Weights of a small transformer language model.
Size: 11 layers, width 192, vocabulary 8192, 8.04M parameters.
Architecture: LayerNorm before each block, rotary positions.
Training: a variant of Adam for these matrices, 243M tokens, 7422 steps.
Each number is 128 + 24 x the weight over its row's rms, rounded and kept within 0 to 255. Layers, rows and columns count from 0. Numbers have three digits each. The size before them is the row's rms in percent of the matrix's.

# layer 8 MLP down (transposed), 768x192, rms 0.0643, rows 303-443, columns 96-143
101:128111113132125153093119121128137097130126153120169142134119120102092146111153161140144135100119197183123089108108121162134093120134134146135147
098:138109119100128152173108121143152126087163102179145118154125107146130112129076155125148152164117132118147135100137112100124171097144137146096091
100:114122138105119121153096112109135143126104072107141092118144145128126137115117151152112110124128105169147173117109140136162115146161148135121139
102:180100120138111120135098113108082155127127086125105153114127125111146110128129100121146115117151114125169117162157100161078121135131051127141069
094:151126147106183162098151118142149156153154090107147161089104142119123106115178144130113125124102092124105128090119129148108136104121086145118142
087:105115125124138122162102134139144088102146079167144192109154092120141178128156137123123092123126150170112118121092163128132135175141156094136064
100:169103156086122120144119144137140127119155103137151092089124147128131124132174152114089127125153172122129162155096125137119194141137029128106117
095:144188151159111143140114109161128151115147157119093141130102124105123124090123142102081114103143125132083103122153133074179119160068124107125143
095:119127152147087129150147178147134070116146157143121132118113149099128096141119090095152115118112148069111107132159127149083155162142124105110144
101:160137138142133143114150144132083124134163091142159135085098148106150146140167141112184131115105111095138165111121150105113072138160175102150152
106:157162141145090134132109113133091109123147166117116064167122118115094150139140101172124102127156128102126116163125116111141134126128070127092135
107:101087141098142113103118152162161120135113158092098095152104132121100095134136111145146119132101099135140133142127103145118123171097130163117133
103:091113180116105141098123151118113145124109123158115133153105103123121134137133154137103115139137129148095159155139139114172125139140133100068129
099:124161146109095114130103139128158145145127127129125135128101115129156133146127131123175124142122142142103133106110102114140145127115138153108102
103:131120158107131076126103108161119120120141158181128162135192087153161129146097111139113120100144102102115114119161145136124118147129143096134110
105:159125124116117103104180119108163161140151151156125177121125116114063112116116137103119137149131120161091153149139094119130139121085126110120078
104:190120120140151137118137085121092132103134099111131114129142096163145110159092149134111132120131120118149147101168096124132114129124181110108156
106:146123118151134082135142040200141124125140085115134149167118160152134118133110156110126127129130119141117149124115156101117169133088135152162127
089:093105086082098075093153175160144154157115150136148144135157197150126115116157117107180134143167124145141103118140126138104114144136128128108097
096:122119114066086097147087108137147141132124172122174124128099167130110093161118147083125137112148119141153142122160115109107113125201173156112154
099:127117135135142156109135068128109137126155119132129170121119082107162093091150121102103106175134099146127132132121144128119129147070149139143099
089:119133128148097150067165137155135125163146111106103160099085130101168159080156119157131117167091145137097123108117134186146127155102222103139138
111:149125111178116134126141113102109161148124127156114165151136127098118137118084133081118085141127160142126117163131106093116181117100124133112133
090:106141159119135120140085176165089147141097139173103158141101153177173105117124123116105107123119154134122134133134114149073154140125158107117163
103:127122136097156083103145143171138134131114151176115085150069160108151086141154117095152128190096172131122134131092160138157111126103126123149082
106:121129134111143100106081109149140104065141153150133109145151149134108129104163145161159143125149073111100130157133164134108131109129176090111143
102:161111096126131128097138154070107108093131134132130144086162108076142132101122136097104159106133114097135138108143142128117142156127094115100132
097:151127136088093108131164130139129098148122108171130148066129092115158153101158166146116111121142115141116096090096133152139121149170113117113137
107:148104119131162113133185125109128133072141137131127146164116138157103127141104121133178105105144157085107143119142144129148108139092145132133123
102:190116104079126093138118075076116113113110134077120118112132168134152154137122167129141134104075093156152084160112132108139116125115135074116126
091:129187103150105071168121115092139108144143139154143127097128127111138149156136172127141110124070124165117144139145127148102111148157152075124148
099:138096130094079121117112115150138074096123144115137128110107111161074120127094080101130090096127122143158091155114140111123112134142202099094158
103:142140127141156152128152120079170144156087129107131097146123189099137122104132149155132112096119168186119126102139113100141143088149162155114149
116:123117109146151144163099118080091126121148084090145141130143127103136128106116145133066139101146103132118135127169153161156120106135089148120097
090:105134111115091183135091107078128120104104139119132153120138104154085130126161128151122152114151118169152146112117113117082096110125091132132152
095:151117069104100162142115125142169132079161145123099139116087113128104139096147105133149145158132105093148109136155155113106169201129186107099163
102:162105109171143124162116142089082147137152085122152110124128100124118091132131139100104112134135127165121100109143107161078146145138113156142077
099:087132131149097178101102129130135110148134128125122142130131190126101090123137096135136097081108106152134150116117086154152105108116145132068119
095:130154172119160131129119156128093108155150168165135167148134141133120120100108113111119108109131112145091088137132120124143124142085137147079154
104:112080150105143123144090057127145176122140071113121121128119144122113127079170139123138157110091165082121166123145135110075109146135177078110137
123:098140138104103173143136129129129111137141112151172173140104118140158127169105093112123112093098140129111122122107122123123107117113154122145150
115:136157101130128145150156126120127106120136140152101139144108084159138179129171157174126101124110132148155141140122093113141103122075169106154113
093:114188146184124108122158140131129142149113123119144113118126091149121156150099128143100134151122164124174095100149139117143146103137172091135125
096:112098131166155084150144073143140124134113138105137149107144164117178119113091132128076129149113121122177106125099129153108128094073075113147123
110:116156131149120069084075157129134135126140117150126151129095152088142139106120128157102048149132137134153110132151101203114124126144066159149162
110:132137183193155129102111151101132125157136094115115144135148127124083119136134132109158153107090132144123147153180111105129149063149099088113142
110:124115122121133131131162125114089116123081117136111171104138092153150067128095139131122136122107143131129126126152127130125165117129241100125169
099:132179100107120148134133162111117116138116134118141096098144106146118115137089119143109152104133103129129139133102135117137107081103255173162120
095:115181146125130104095119117134126084128091121089114149150131154132096075143114139096101160132140140086136117156125121097103126149138165136145124
096:107145146105103173138180154145169101125088121084089133102146120169104142132124140138157117101133136136146127135101152135112098179173136137139102
096:093114092121144109086095102135136132116110119118139153121149153146154133098167140165171173125082151110176125093122130141142118115141159092161151
101:176153152134104054147095167111123151155172126124124148125122146130140174135141174107141146144103135115184110136157129122114155112153114115107138
089:101144102151114142125145200133110157121131117120128145128102100145109119156141123156142120129129139151148098119156142080110125138130098126157068
103:149142115109127108163124121148089128120110112115100128147109135118127161104124119163143138119146099134103083104096121139162115136172128135156123
088:122145050175104155136124099116148132091121163116110145132080111088143145110105117109100146138174119138171128137138122123177091160061113149124133
086:155126097113104128086161117162107135115130112099114129134160144093155145125130121125107116130138123128142100142117131157166136143130177104125115
113:126111102090136082144091173092115085104128148138140124132129121112077154155151162122142098148103060165150114190138100148107095151134122118116107
092:112123132188171097138138106070099142118111143152127140168138118107126159143110164139118088141125118112116148137092132119176144130155075126184122
091:133124162084167173136121099153140117081148127146161080155139128151146136137095133092093137132119109103144119113135125121149125131138055137128117
095:139136135131123112134174159144103105120139107142139142120115134093157104123170152109087115152116132076124145095104144092110108119136176097106094
110:106140138121123158164187168099163155150141110112145139123155131129116095175084119131104108095131114140104117150145156155112115081110111131162123
102:141165133152120119135143098109149125145128129123120210134108123149162139134117125130097113131126109161150136086127129080121143068127037133157098
129:130083100106122116151123150141136088162110140142112118091133140127178117138103163085121131157154144125109140166107104109156116122124094154121123
083:134138092133094114117120129132133114141113132093168151155158153111110124119069093152085086168156157134112116121088122133117117142091127120106149
121:159097153140138139119135121142157129129104138103125138127163122155160124147103117143111124101134141129134079138115118173099141115093054180139118
090:103155154140079114152158137113141128117114108119155120094139133150106126071110127149119135143105119138095121128087127139136159131113159109102140
099:136127093090149087125153131120106101151140131156143143114141104155087122115149134141135076108149096129119113144091158118135153150128230107120122
128:133096120145107088107136154126162123137132166103118151127104156091151164124132112162148151113130144150146158156132121159100143139144058129157129
103:154113139110119106178127170142111124161124152150070118090172108113134140109139104165122085116082096131149123136133129093126115123134127160138132
098:147141119181118089102149122131116129103160141155148155146172131153058116155116108107145162137119139132108118132134113073092135111123206113123109
087:138119161131142118127128126133085108120147130090156121089130108111137178135088130157134107088139128102136170102158152094127126142134178092175122
093:095123159102120141110109158139142121118107145140141082123112140127117100143120102158097126118115133084153110127134158169158156111157182091158184
107:134123141151143096107166187164126157135147132143159123143149164155145109140131088108121097171139123094100157150127122147101134120171138085117141
088:087092118127157124118168155143176112156114129143109137152133121136168145138134121121125158092097136138147111152154117130141093114158110132120079
094:119138156107117075110143121085094099132104123124184114123111127173126143130097110133139118128125124143118102129119143126093145111139121143128127
089:146122097148150071150116088132142116132132108117111168143082115113131171153165145119104131142124166133129143136154094123125143142129146186165164
107:133127127117112152110152144096121093129150123107126113119162113140134133156124115162070140103127126144173138152150109156148136124100089118124129
111:140112152129153139121117097155125146161127129135140167099108097078115157148132141120114108126062108101145137141153142121134120158090000102123091
111:129141119122109147112134169143164077175140189139173100114101126098155133136120092139147128110113194084127136132135138106133119099095083112155137
083:139146124117140142125109159128118128118170155133118118086114131131158147166124151135083137101096143133132142152158127146122144157134066143092100
098:110122120095159129074101140133155083137145172178128137116146148088133147151092124124131139195155160162131177126117121127114128137149191119154127
101:134156129122145152107110139160129098132117105107126117144148123131134121109106118147140121134121129120155108108117149123121138126176069101172151
097:119112121125119124109139097117130178188103115141117128128157126103119130115128116139156117081118097087159142117117132129140119107105141082098100
094:140089119153140094114105144138131136130101107173142123099128097116122141168130117091114164132119152125124130115156118089090126192120129125122161
094:110150112140102102119135131129105117158131095130120130078126094137136110144122139149126130126126162120105129138133105114148113078146129130115109
106:118152131140150092134116155194114121140165144129136146173117145110120110122133131103122106114158096140089202101174132138143087127130143131114135
101:123166082167172132086156100174109122112141130101158144138121143126154125121149141121160132099142150131116117143120137126102140114162114121099132
100:154118096145137145106168131123124122089135174112155097129098126108136112148151143124125144118083116118121130152129152099111110090093158080120117
098:140147160128134158083100083124107121140115112154181161125117116141135119101103154158172136113146108108144117112146115146084137091166137122136143
112:090112145189154157138142148139109158118116129100129128161163114174118110103156130128143127130146117117132125135135130127096132146099093124086143
094:116110128136120165139150104149112139120132094133120145077055116121127105163143120135125156149127133115094159134152128124179119158124185102161108
100:091143191124106150137132125103178104140136161129082153137093132099126154079095163127157125130085151134125125098136131135123130136119081106195150
093:159070133155116119141098121102112114105100141092097101109081133136175149113125154123144128083127122138142103163104136107169129149142141153140127
105:111153156137169142142133098141094136136103121179140137158108129165148128098129124125162157158076115142152107103143113104136162135152126126098127
093:154149138138151174102157095121116138110139094103114113140106121134091140163133135117140126099133161138117161150147094140175136127148079153148105
108:113113154130136138121146126105143112146118103159139163151129128087128140097150160078098149136104160105099134129125138112122109191195081131118149
104:108147101127130145161149099128107155120127118138123142106173154137101121175175102082117092118087115118109141109100108140098142159110130114136148
096:128102110119102193131118076165097183128155131109142116162136117117141101134124119157135128111088112165109131132125138143117100092127118139173141
106:105124143105144120136110162149083147142153099118115143099112109119097093122154121172115163089105117122126127153134138117123114157144129157115137
101:136123206128128144110081161132144139110185142145099130122116116111069168116102131129125112148146126135155174134100092145094124106110118112148174
105:104140086132129143114104102114142153129123099126145142132135125134093162143117128110149138137138161140144123105143132109090117121121167120146176
089:144110163123129130097133154120127150170108136138150135088106153121153113109117146125117110123113164171113152133076101097118141122125136120131166
091:141094137139093136185142095083146118121074130117112100125131144132133093082100103110147145146143112121129133127089112122144115136129201115132124
093:117171120125154111135139102144119135109132076141119087140163063152124134137155130099103130180128120072136124109119103086175148099133139146112114
114:138129181190134076167145133101125172172122096136134126140108142115134102149143132129090132141110071081094084149111150170175167133162140169118083
095:103129172150164122166142130081091112126155120112123068086162115093101142118123164140067141162100144113161111119168109154128108101124200093104137
104:089128112143091090138113148144137127161131154116085125135125104166154144124151095134106145117101149118158161118128117097153103091115203172135118
113:139143098151138121139096128137124128120112142106141141175121104129144165127104113139139127098102111133106152135132132131131135106140079130130127
111:157190140107141099134174071090122129119131111088134117126116112100113130165089111141158095163143068119160127118127146133129103147150115099150124
096:132106091090120121139138135158133102175143118137114127081121087069139133162168131117109121139173133124132101131135113140133095124143082154137105
093:112152143109117136134157097125135149132131115143147106110148176097091130149145119134118138111117153116146074156102085119143099110176131156153116
094:118135090144146125127115075159144143103127122146167142142157135123122099163109126139128118154076118093087125131111112130101112146092197150124180
105:110103115128088116100159159086124110144164149134134126142119134121125100112141141088106138123152158155136148099142099133112138145124219112136146
095:144111120135118127169142118089117164172132123110102108096126133099133135137160152088142136128085148113108128115114121104093090133182157159176175
112:130145132162137111173092181100079088109168116128147129147089116084147127130104146126095128157143140125115146118099111115125140133155114129083149
094:133152141080148108147114116088148107167106096155089101104112136145125124122148129142122128103139129129153161137120116140107108189168106111152151
115:124137180125128150131129127149138151134111103110120124095146112121110122124098140123141098144144146124156121146118165168148090100113139090146125
110:113098144102069078154165090152133155115119121115066105158077094127174134146092122151182141109140156142133102107147157107115122131112131182114124
098:105143122127094103124136146111159097126118104127103117121082111111105125059099155113146129067141091170106105129135139147153104127119203123153109
123:104100129154123141150157201160125120158108112169115141090158140119158143129109113080083105120143153161154080105133089084141141144091098144141147
096:082101106098091106131108125117134169136128077136126136129118149147131146093113096132144152162110106144149115145110107120142164150139137145140118
085:126122125125116111153167151126105145088146122144121084129159127149089077123117151126126127142159115094109109080134120159132127082151188109119143
096:107129145170119133128168145138124122116097171145129126107078128132117123133140139128139120147148113147115134118090084078138130119137137110075099
094:134122148137137143099134102171155096103144106141137136133109126133100114134116140105119156154109113151161145120152144151107173109130126116142113
108:087124131155104136133130162098122094118156146134128118153114156125091099122124159104159155140143096127122132123181130120107122125130180128147127
092:145119134165135143126108127146135104164076107134131157140142116090110103145091134130100162140092173112123108137133156076097138136141143119102136
103:134109140088166130108165129123109112111173132145107135156115142122129173143100157143114127166086119145146136155129127120171095150144052095125099
104:137079144113158127120108126179122124116095126120105141128060124122167183123125118154133114113110127151121084107180131132124110159083090119124117
109:162093149159157128128128142134083144094127120155127126143132151100097089136161139167141133144098099108140121159134158143137122147149136138108100
099:127097157116101138131132105154168126126090110175110091134107088172103114123137131132114136108132073083129104114095153116126084141131092111116173
094:130149134148094145152149123124118113106131126127172167131134092128135122100122111115120158110157133145141152092161103103106139123149187122116118
093:152138108145161164128102118134083120117126115143121086091133132126108072077133138146127101123150108118153109115127132108084122104099168126104124
091:080163135133111128134113115163145139129121116108101107133111141136145113150137129156163136087130141116088140174129128122162093128118145119104121
113:104115113103101114114139114135044107136122143114117100138110092128100101144122132177131125104115122131161136091085122136160148107174134112106124
094:106113117089143187121134162158098151143118095152099121118112104135113133109133108135132090171119094084143109110129118126169120149145167124147106
096:126123163097148121115168133145098122172134120128161108119157135091120122105101153139167150102101141063131097137157125146099117132161067135121127
104:104103139148108129098116157143110090163129069162116136141120110128146134132134157125100141108102130097131118158163187095142146071140111134163097
104:134148135169124119096117130154138101125135131085135120159099163119122110118150144135129098132133126131111122122155157166123131162140144094134128
101:112115148096114092154169144126150102143113128180108137108070120131151084199082116127106140138135103128131113108100105146118093156182104161118082
113:127182117120130113158147170128113107101105140087124132118118098156149156135111141124118181086157113075130136149194111122124155143140141140132170
099:140123119120097127104092187132118131159149183141136118113106119114136135086122156121114065089142110136101124136110133124139146126172150118147102
# layer 8 MLP up, 768x192, rms 0.0686, rows 304-444, columns 96-143
103:163144112108106123150182085092143085126108089160134090118116118128122090162138106108168138124139108110115122153128135121125146158132102120118134
102:122124104111156126149122090147110120145124136141121130123113130132116120161127141136134102119136168141134144121153127128131094128138117144114135
102:119116123117140113130166127149134108123106119141166114158105167155160107141104145163138113129149148134083119108140083153166156096160099112116137
095:180108118109140142129103070137100123126153135076100104142120106117135128133104140132126103121157121146084154121199119169126132134107116121123173
090:160114128127141114106152092124125152158131153127126138156102111089132126111148088160144149114162113099119166154129080099100109090121128148063191
102:103119099146160135157109083103085124139124112118122117153142124109107119044137104114161101113089101121132144128143104071134103119100142118100142
095:123105135117084149072151140094108133123154144155153132098136129140155117200125121118206164157108171122113115120129130148114138107135136137103125
099:145128124120099167147141087109095071136137132135127128146113128122149132100148142147119170165122153119099195125142138131132090102160090127155102
097:115180121123164107189121135070128116154124158108146160155155139136113136164102126124141119090134154143130083118145110143145136155097100146108130
106:117146122146119143123123103098099124149173155182139102158144094098114097093111143142100108122125112105141086140146114068139140090104131130100095
107:139163144165106103084171140107136150121103127163169136134126130146111095138128146125095163140158124152098124102133130113112137147121088080089129
105:146176121175109121150139129118099081071141142116204122135126112128110129123111105099150111146137128117135162130140151171099138114094092118117136
096:156092167154145165182132092150089091110113104095102087144123126106129066102163120100103141151141135102146117100196145139130133151151134149094129
104:120122080096120132131136120113111092160150113096134162133097130133158116110164177084161152136126194153080175125116083161102130115138104161141142
101:138118170194148142138062104132075111093140099131119138186132128139195095092170112145134132110138137098099118137140148123148139115180110118171173
101:081124105142117129104134157125149146151125160137113137124075162112102116144143111144146109153116126142118130155107104093121139147114136129133097
111:149158108152111138121087109115055106128150118128148146106126149133150121072146104143128138142159145115099118173114148119108108117136099092147131
091:144111116116093160161113112095125145126129125104115131150115110109163127132156123152128119106105104151091151169110136122113090165136131121156120
102:133125110132161129129137121115151142168117129116176058155077145161137132148161102111126107124135179134151143107092110167112136149082126116182110
097:115153120135126111148140162167143119131130140145154085099123117128150112131110152161138109090121154162121109101167100156124128129180100106129151
091:151101073143114168105101126105137128117104125135096128164126149117157133175114185122122171173162112116134151133128157112150143134166128172095142
111:150138099164108137172136116102158068103128161109148111106118125113124107159148108166150126108144155121124162134172121114106145128123124126140127
099:115107123150118141152110078115129072129121133092115140085140095068106128088100165123129069139153118094147135144153104137146120125091127097129144
096:156146141130132114111142167114143145112081128114161148111133083128162154144166079145124140108113130139107174127127149084122132136120086118146137
105:091125138140148194124092117141132128163150128100136122142091119114146170123149096138059146152126150145131180151083094148156150180134113134125158
099:088122144117120147167116161144162142125115168102141117167175107122086106117114104144132178122118136145104153149148115142152137168098119142134144
095:138126096146129105135095149132115136110138145136111101158161126148138134191140091120131110152134173118128188180144102098147119080127131148131128
108:178114103115125153111127154069120123143126140068137130101130095174116106140096101170105135085107110164132126152141122160158125142111126142111165
099:111127104139095153101134170123124124107110122115117126122123113144113090135170116168127130165178141065097132150135111136160106121174104134155110
095:155097190118154172090132167121095150159151118107106112121178142109122102122163122133087179117123133155107120126105116069122143125116111162117124
101:154121063113120135151134148145091132089180116131121117129153145129197122086144155136143138158147129063130136132143161142144143096097138119155129
104:134113104174070112140123151121081139125169119143136167135118132127114075115114130115127151119109143161115147136147098146117164111079131161121125
107:116084137132094144101133100096160111107145088109137170113142119126124141110125135108143137129108145144127153107156094120120120137145102121177106
101:096165146184110151108105148137108091105156145083119116143102125111116106074167105142162171149111159157117157155120112140111077135091139134157133
095:144124152145125192123137151171138103106116159132139093104100116159112119130152097142163124121157119103096118129130180125100143137193095135116169
104:115090113111136136125152111102132083107132098102134098163092130130091144114116157083135139135156144123115192123104098136089136081178113122091101
103:139126175152123154150115135120084124128118152151119126159109070101112095180140123145159145138118117102100130125118116127162113111078108129114140
098:125132111156099104096109125105171151083136118105159071120073137135139102132147117122101141172122118115142121148097154107152143122159116135193095
104:147113134122109132092183140105098120129139175120148162150108131166152132174140120136130109159094101142134119132126130137151130141139122166137123
107:098105113182092159147064160113125115117130104140131138158162129078149097121114129152125078145170164124127089176171114132117131099119086117136140
112:108172113084148138153124143109075144074152116136195124096127146158138116128111113105141124138120142126121125124191154137162147111130130151128102
099:120114161087138160118126084139146127122145117151145131145173062121092125144120053121144082115164108178108151121129118138132105095140116107135131
096:116147128117079117120129153136114110105156137126152099127091088110130168125156129140178112096150146154116168154167168148121103152110120129150113
103:150132150136119137179120107134121117132125129101116117143166113131098130142095102154100173164116148197100137126109105166139158129136092149179160
108:144085075133123133092125126109109166129117131128128136150124134146141107110139121186130117171135155144073116101125061155141102156121123141162152
111:105165129189118136138122118128115096070121128125148099119154120126131117113090108105141096111124118117155146139185112112102103113130131184121132
107:124147115143110140137105129090126103172131108121150145102131170160190111134105117162125116107075137170151132138144140128089116128128131112115128
102:137142130145125153117119128107032146146145147126146116143163135138137132116115093148138079146125141144138135132124104160100133114080113141172185
096:142108134117095121111132102136134123131162154116189112136139115140130061146127120129104120169137147089139091094104127157144150094108132141110123
102:154159147186123186129107151111146120140168088119129125131111121115121119111130159135112107118135100143117129145154130167112099184115130152104149
101:143130150138107136147148166144102115122118141121145110160157112124192118112113128163111119113167129104146150146106141107158120105107097125148118
094:109136136153120145171084099157117087159089114159163155127133155135131087107132123118164108098136116116090139139099141138126153109149135129090153
104:131129115147146178136118148110135150132087161122143113125077106108120135144114124151138141145156117124091114108146125133122156123101119143143090
090:142128128093160130106125162154119160169134114098151145123161120121110114130150109141191110086119118122146166125137162089141140099149134110131159
091:153142109118153169160102080155127132112146074127096146149142104129126120129136158118162093111129119091137076126168120147116110059105147131174152
108:093114079136144133171147091132143134136139139126122118139168129165125119112112138115116082159131144155131101138142105124129136111105110141138122
095:121117125126096136133130096116132148118122159121127116115105115111160079103162117156124126105159160109114134154127094119066162107069121100098102
095:138073117177078061141125115126131108150122137097108143107118112141143095143136137140141115109151133174137116090133110109126154166104134111074119
103:103103115104111117099131135165165160108113184132141154167079129141114153098122080143112143143127118151139109150144097137125102157102129159129117
109:130138099148108153109110132126089116079167149116129119163154142101143073067132136099101146118137101155117110145125171142148150111097114160134108
102:153109116085163110108104173065091105113170146106167150124124124110129073077112138123174124147125171132111092117138103137134120130123129102075181
114:098102109110139135125117125103154147151118150111134133145156106149094155141155140069170156151102144150101143141105098133128108147152131173090167
088:111152154131157124093135114142119158096149146108105141124105117117155146106146176129187138086089102090122120119145150116141133158133133137109118
111:149129106151129116133130157100141117123089143150176146139097081159129118158132111148163135181104128179091137123121115104149142157117109128133149
092:128140150154154145112119124105142081130152120110138109146151117136105137165107128119154116137127135112144171129134131126085109150100137159129147
105:144139138151168095134159133090134075155159135141124103141166159116140144126120121134135098115137120162165126157130087136115103152096119124150127
100:087116091114102123160145156159145132143166129123179142150113127102142133157193079157142152132102145101124149119130121111142056073120087136145153
102:111134156144130174093086135121104132139126138120179114126141078160113067139120116133113132135136086150164120128163099105120099147092126203152150
099:099096135090110185121124096143094114113123107106125138152124142131132121160136163121129147149136170117165119148134132098139098117079105116124164
092:128120121132071119092160135117104143150154117163132126139118131137141122110198132133145137168123125127114104159104136120159100148116121116135147
092:117081121099123106102141141135138123134130111071113141144138121107135120119156114158143125149129141154139114144079135127145058122084123113104112
104:155105123165142141095154141137112104128191170123142112103135117141109105127085126118160094145115090156099076165145147157120110106121106132104157
086:190160120125112131112076110106070153130137124107128125139114132089103115118117132137138132131143100111147109127101143130124139149110134146141123
094:117148116172112144167103129158102132126156147105125159132077123121177086111132176180125139124170122116152152123135127127183140088090138114171128
095:160148142135152155121104163108133127151115154078173110186161124183139114161110109135121132109117119121110160137142152134146098127119138113152108
104:155124178149128144166093114118112169101168128125121113162157141117153107117176095137123104112136123096143104142154138124158168107141110122092136
117:110138145136096145151091128078120116109136186088107138146163149124122112113112118134152152121155115163129128132114139132126102112112126123100186
094:118090136110117137113115146133155103110125187104164115150104156077171129167129129127136176124094144138130142135146132052134141121106094137190130
084:151102131121093153098114118128113106106112103145121142143133128104107103108128116121174130153210123115101105111126159117135142113138102137180173
098:137135136140123138128143148119104101136146106103119117149177143152131081144146106172120151100105113124145104140116141102120092133118110151165156
101:119139131142135088172101085102106143159111109122131129139132096198122092113138163114122110090080155128072094127083142128126132154122130119133159
104:126115123154140137146116160145151139083175119144128098176149095140140108177134085111109067126151117078068128125164105106098151110147117131120147
099:080132139133115128103116107154140118130154158157196143167077137153110105100096094146113131136081095133146130130125117106146088072121134102100127
090:127107158143124166094103131124170148127111142143128083156144141124154103095123125107135116137141147141127147128115118133171123136124146139165183
103:151140089106112147136097115116160104087128119120136140163146153173114132156134129139109162122068125132094125118143116110128155168138122175131122
101:135159093141126093144141092132120150138137140121146114093144144099119109103170110122124177188140095146131122123126112107130153143168111105133136
103:136146138108153128135149145142120142093103144130130158140118070134156086153157120129114122129086157135131105126124137117165135105090110140164132
105:118139141152107177119090108101102139116119129088123141126147147151142146164151076161104127118100127130136110157159107119099134174079124129139112
105:144125112153122162185087094087105136110142113156102094141113132130178110112152132102174126145157112130175088111129092149127138161134124099137122
096:144103134101137184113127112148142156102134079116159122130183095178161121101166135138126163138093100139125146128137093156159154097130129111129107
091:079157150088108180115132122121149152135117166127102150176093125122142099140105138131143107130116167110144120128101102096120133093158110085134149
095:104142110113142108132136107146164156122138156086160126097170119110112117166137153114139149150118176104145142136133102124135133092135121110116084
105:094112158131146137127177153114169084099104112115123083116112098104163124104144108155098111118158154112094067155154127135125116140097111130150115
093:143150122088121140105132126101135095132111148117131140104153162142114089135139129088103135137132121107117162162140163124106140174132094123172111
107:128146133142099134192138137110149122072132100111117091151154117122115116171118152113116119150105143125113105175106113081107091106129110122119134
107:134140101126092149130138100076112103108137129103097126136168098139116064133164121130117120148125129149097110122111101122182142143136112151135156
096:095141136179134078136140135119175086117138139140118129111129102133124145083092150122124058129159166105140112110100142093181132153110118110117134
101:152119130178135119102111116076119146084127145157147139126142053125141118129138138138148107124149105092087106093148165135129117117117132163133146
100:174167152118131128138138109111140142149140108174119063114106113128112142137149119145116151149102136148102119119149158129126105105149080139114130
108:141080130122151114146153126123117121127125135074119125114158120135159116109147146141110125112119109140159114158122117077153088133100121118133123
095:122126117205104133104129128155146108131165120115105118147157137158131104156140140097133144162128118121173099116135135099122083129110104101137146
094:106121089144144139100168134117117146098130166128181184159143137132132145136104162112141121158118177145154149135137087117119095105120117089066144
092:171123143132124124118149140135093096166123141114136135106097172137137091128091090141202105102126147132128122123159146149097118146126095134091134
105:139125138154141131144097126085087127095125127115120097175120129115107144142141128151126138116144099096110114127100080164122149164125099123140169
098:108123118127090176170124169063143135121105143132140144160137067107102157159135096152147160117144121153098165108103091112136121140066133121135132
103:144135138091115115161108160113106133137093122124157131100137140116101142124122106160179155101139113164128116155108121157145142164119111139070183
107:137147102174118099097127132112124110092145132134119181151082117146111131104127099098155147144144163104091132128107119132141156142071104106151137
107:185155128124144119147099125110124114116128104083104137137151141156145134143131151081099105101110086128155117156136069116099101126129113129113143
097:075120133175078132100158133113129148106134155095169108162106139175093113073123077148153146117128130120132150121122134121132135110140122107124173
098:126143115129138167153148161142103097110176139124127100090083137117146111138090148155153136115150146109103155116159123134106092098129114092116141
095:085157106143149149120141138172117140164114108158143145146116111081127101106097115164113094100132128134112149092149136138168079153127096078136105
106:131191132127133134142107133132100101103125124107132132169132101144139122124133086098123107131091112169133190128113132125171106165128134162090129
098:119161146153099136096138119120134110105131155173133176133077141146113123143167146140106145120132173147135131122138078101190161097112113084131174
107:123142126113077120128145147104157097153147139129150102123103135118147108129126134152142132125099111096128146131179091173127127128138113118118164
094:148099131156102094113135126137122111104138162128134132162125113126129149103142133144138079136186161130123127114149129094167121122139141142144115
111:112080123161135107067107163087118127129105162143138130145127152106135132170103148084139090138127141111079108118122116116136142083113111147093131
107:113123149107135150127110105113117127167131102106154165121130131115115094126147119104161119116132125121123123135156117124104131147145106165105132
102:153139083153116132127099120091118113103151131128162099128131101137108146133118083158158077164111119095143136135142080116147100127123123121120065
120:122144164127099165138152179141086090125174126062134125156164116107134128139131124139124100138138142125126118146165121146120122137135121134106138
098:123136147141138101127124115151151107156147154102125108165045104135151096147126105108118112136126151127137084114130112169135132130124119153124179
090:134143100094116136122136112102171140130107130108183144164087097136139126112180082126119134156108119125118151149132138117120093126083145165143117
095:133144108091103136088099132077068119099155100131130109136119131080116131103127102078149182127165136130129101145093122137122141148137131073136136
093:134176089110147113114100157136156111103138142131163130164093162127104155141136103123171134132117113127116137139091141108163154120181097117122170
104:134103141115126135113140173127100172146120158124137099133080130151157160175107103172137087165099144137096148108144120117149159163117125157106118
093:089103104081127098118113132139125097150140092136136151154094130077145155152117124124117137103125140085113163160131155088135133111168115121126154
101:152114152111131147121126113112127102158147127118162115130093084176107040091142111175153144125152139108101109140172130160127080123116123135112114
103:183127094086118128116143144114091116127120121164152118178165114156141087127130160098102073127145112134133146133112142138105130137147106145153123
106:112099101110106154136170146105100123103159092127151112170109134176151075125146179131106157158146143119130148132120129157142116126156104112114122
094:105134142157134108096098122087124140135144140123167172123125117106162075145112084145119128175116135158077113166108147107162170150124141114160113
099:183122125101139128142113128136118140131165160101118098147127121115146150106111091124148103132121118153076150165131140118161159104143109140136174
095:102093133079146108140133121138136174126154097148115173188122099127115185151107115116133148166147162134127171149103117120149113099156113142176103
092:179141111130123102100129114096123115091161132145190137107120102133154121099123147110131113144138129128106123138144118133139144122117120157122122
111:103113135135109174120149111113127094126178075125164094149193125148157102139098131148101162121165126099151130097158134141143131129108099083117164
089:182138092142136127123135174118145125110116117098112080121112136144133116137125091125118145108131179156137158157124064127073099110120134168145128
098:121123101109094141121096074121111138107157165128145127138117117159159165147155136102176132123161153121120166129177125100135121125087129130116143
102:146133116130093117116136134096081186102180089190127102113139108148111170158150137154124108099118136133142165138140106135116123156127100142136114
098:086128104125089176099090134173120149135165125081167158158069127133132099153170064150100059101106162145137138201126120142137092123153126160109140
110:165130132143131108104142137110090091121106151121141148144127120130108124120156164123170104108141124140091157135141138142148129150067113145133121
116:147166173187125138107100146118130133110141062104143103169153075172103109094163125123113126111137128132118158151152103114117098140110123101151108
103:086078112118131101125132113124129157100132124123156153151118080173180131122130118136111111159127134115105111123120104097110073083166109162130117
099:123121146149093149096105121153107087140104146123121127171146114131112146101136104126102111122134123115080161130141155136136157116147130150132133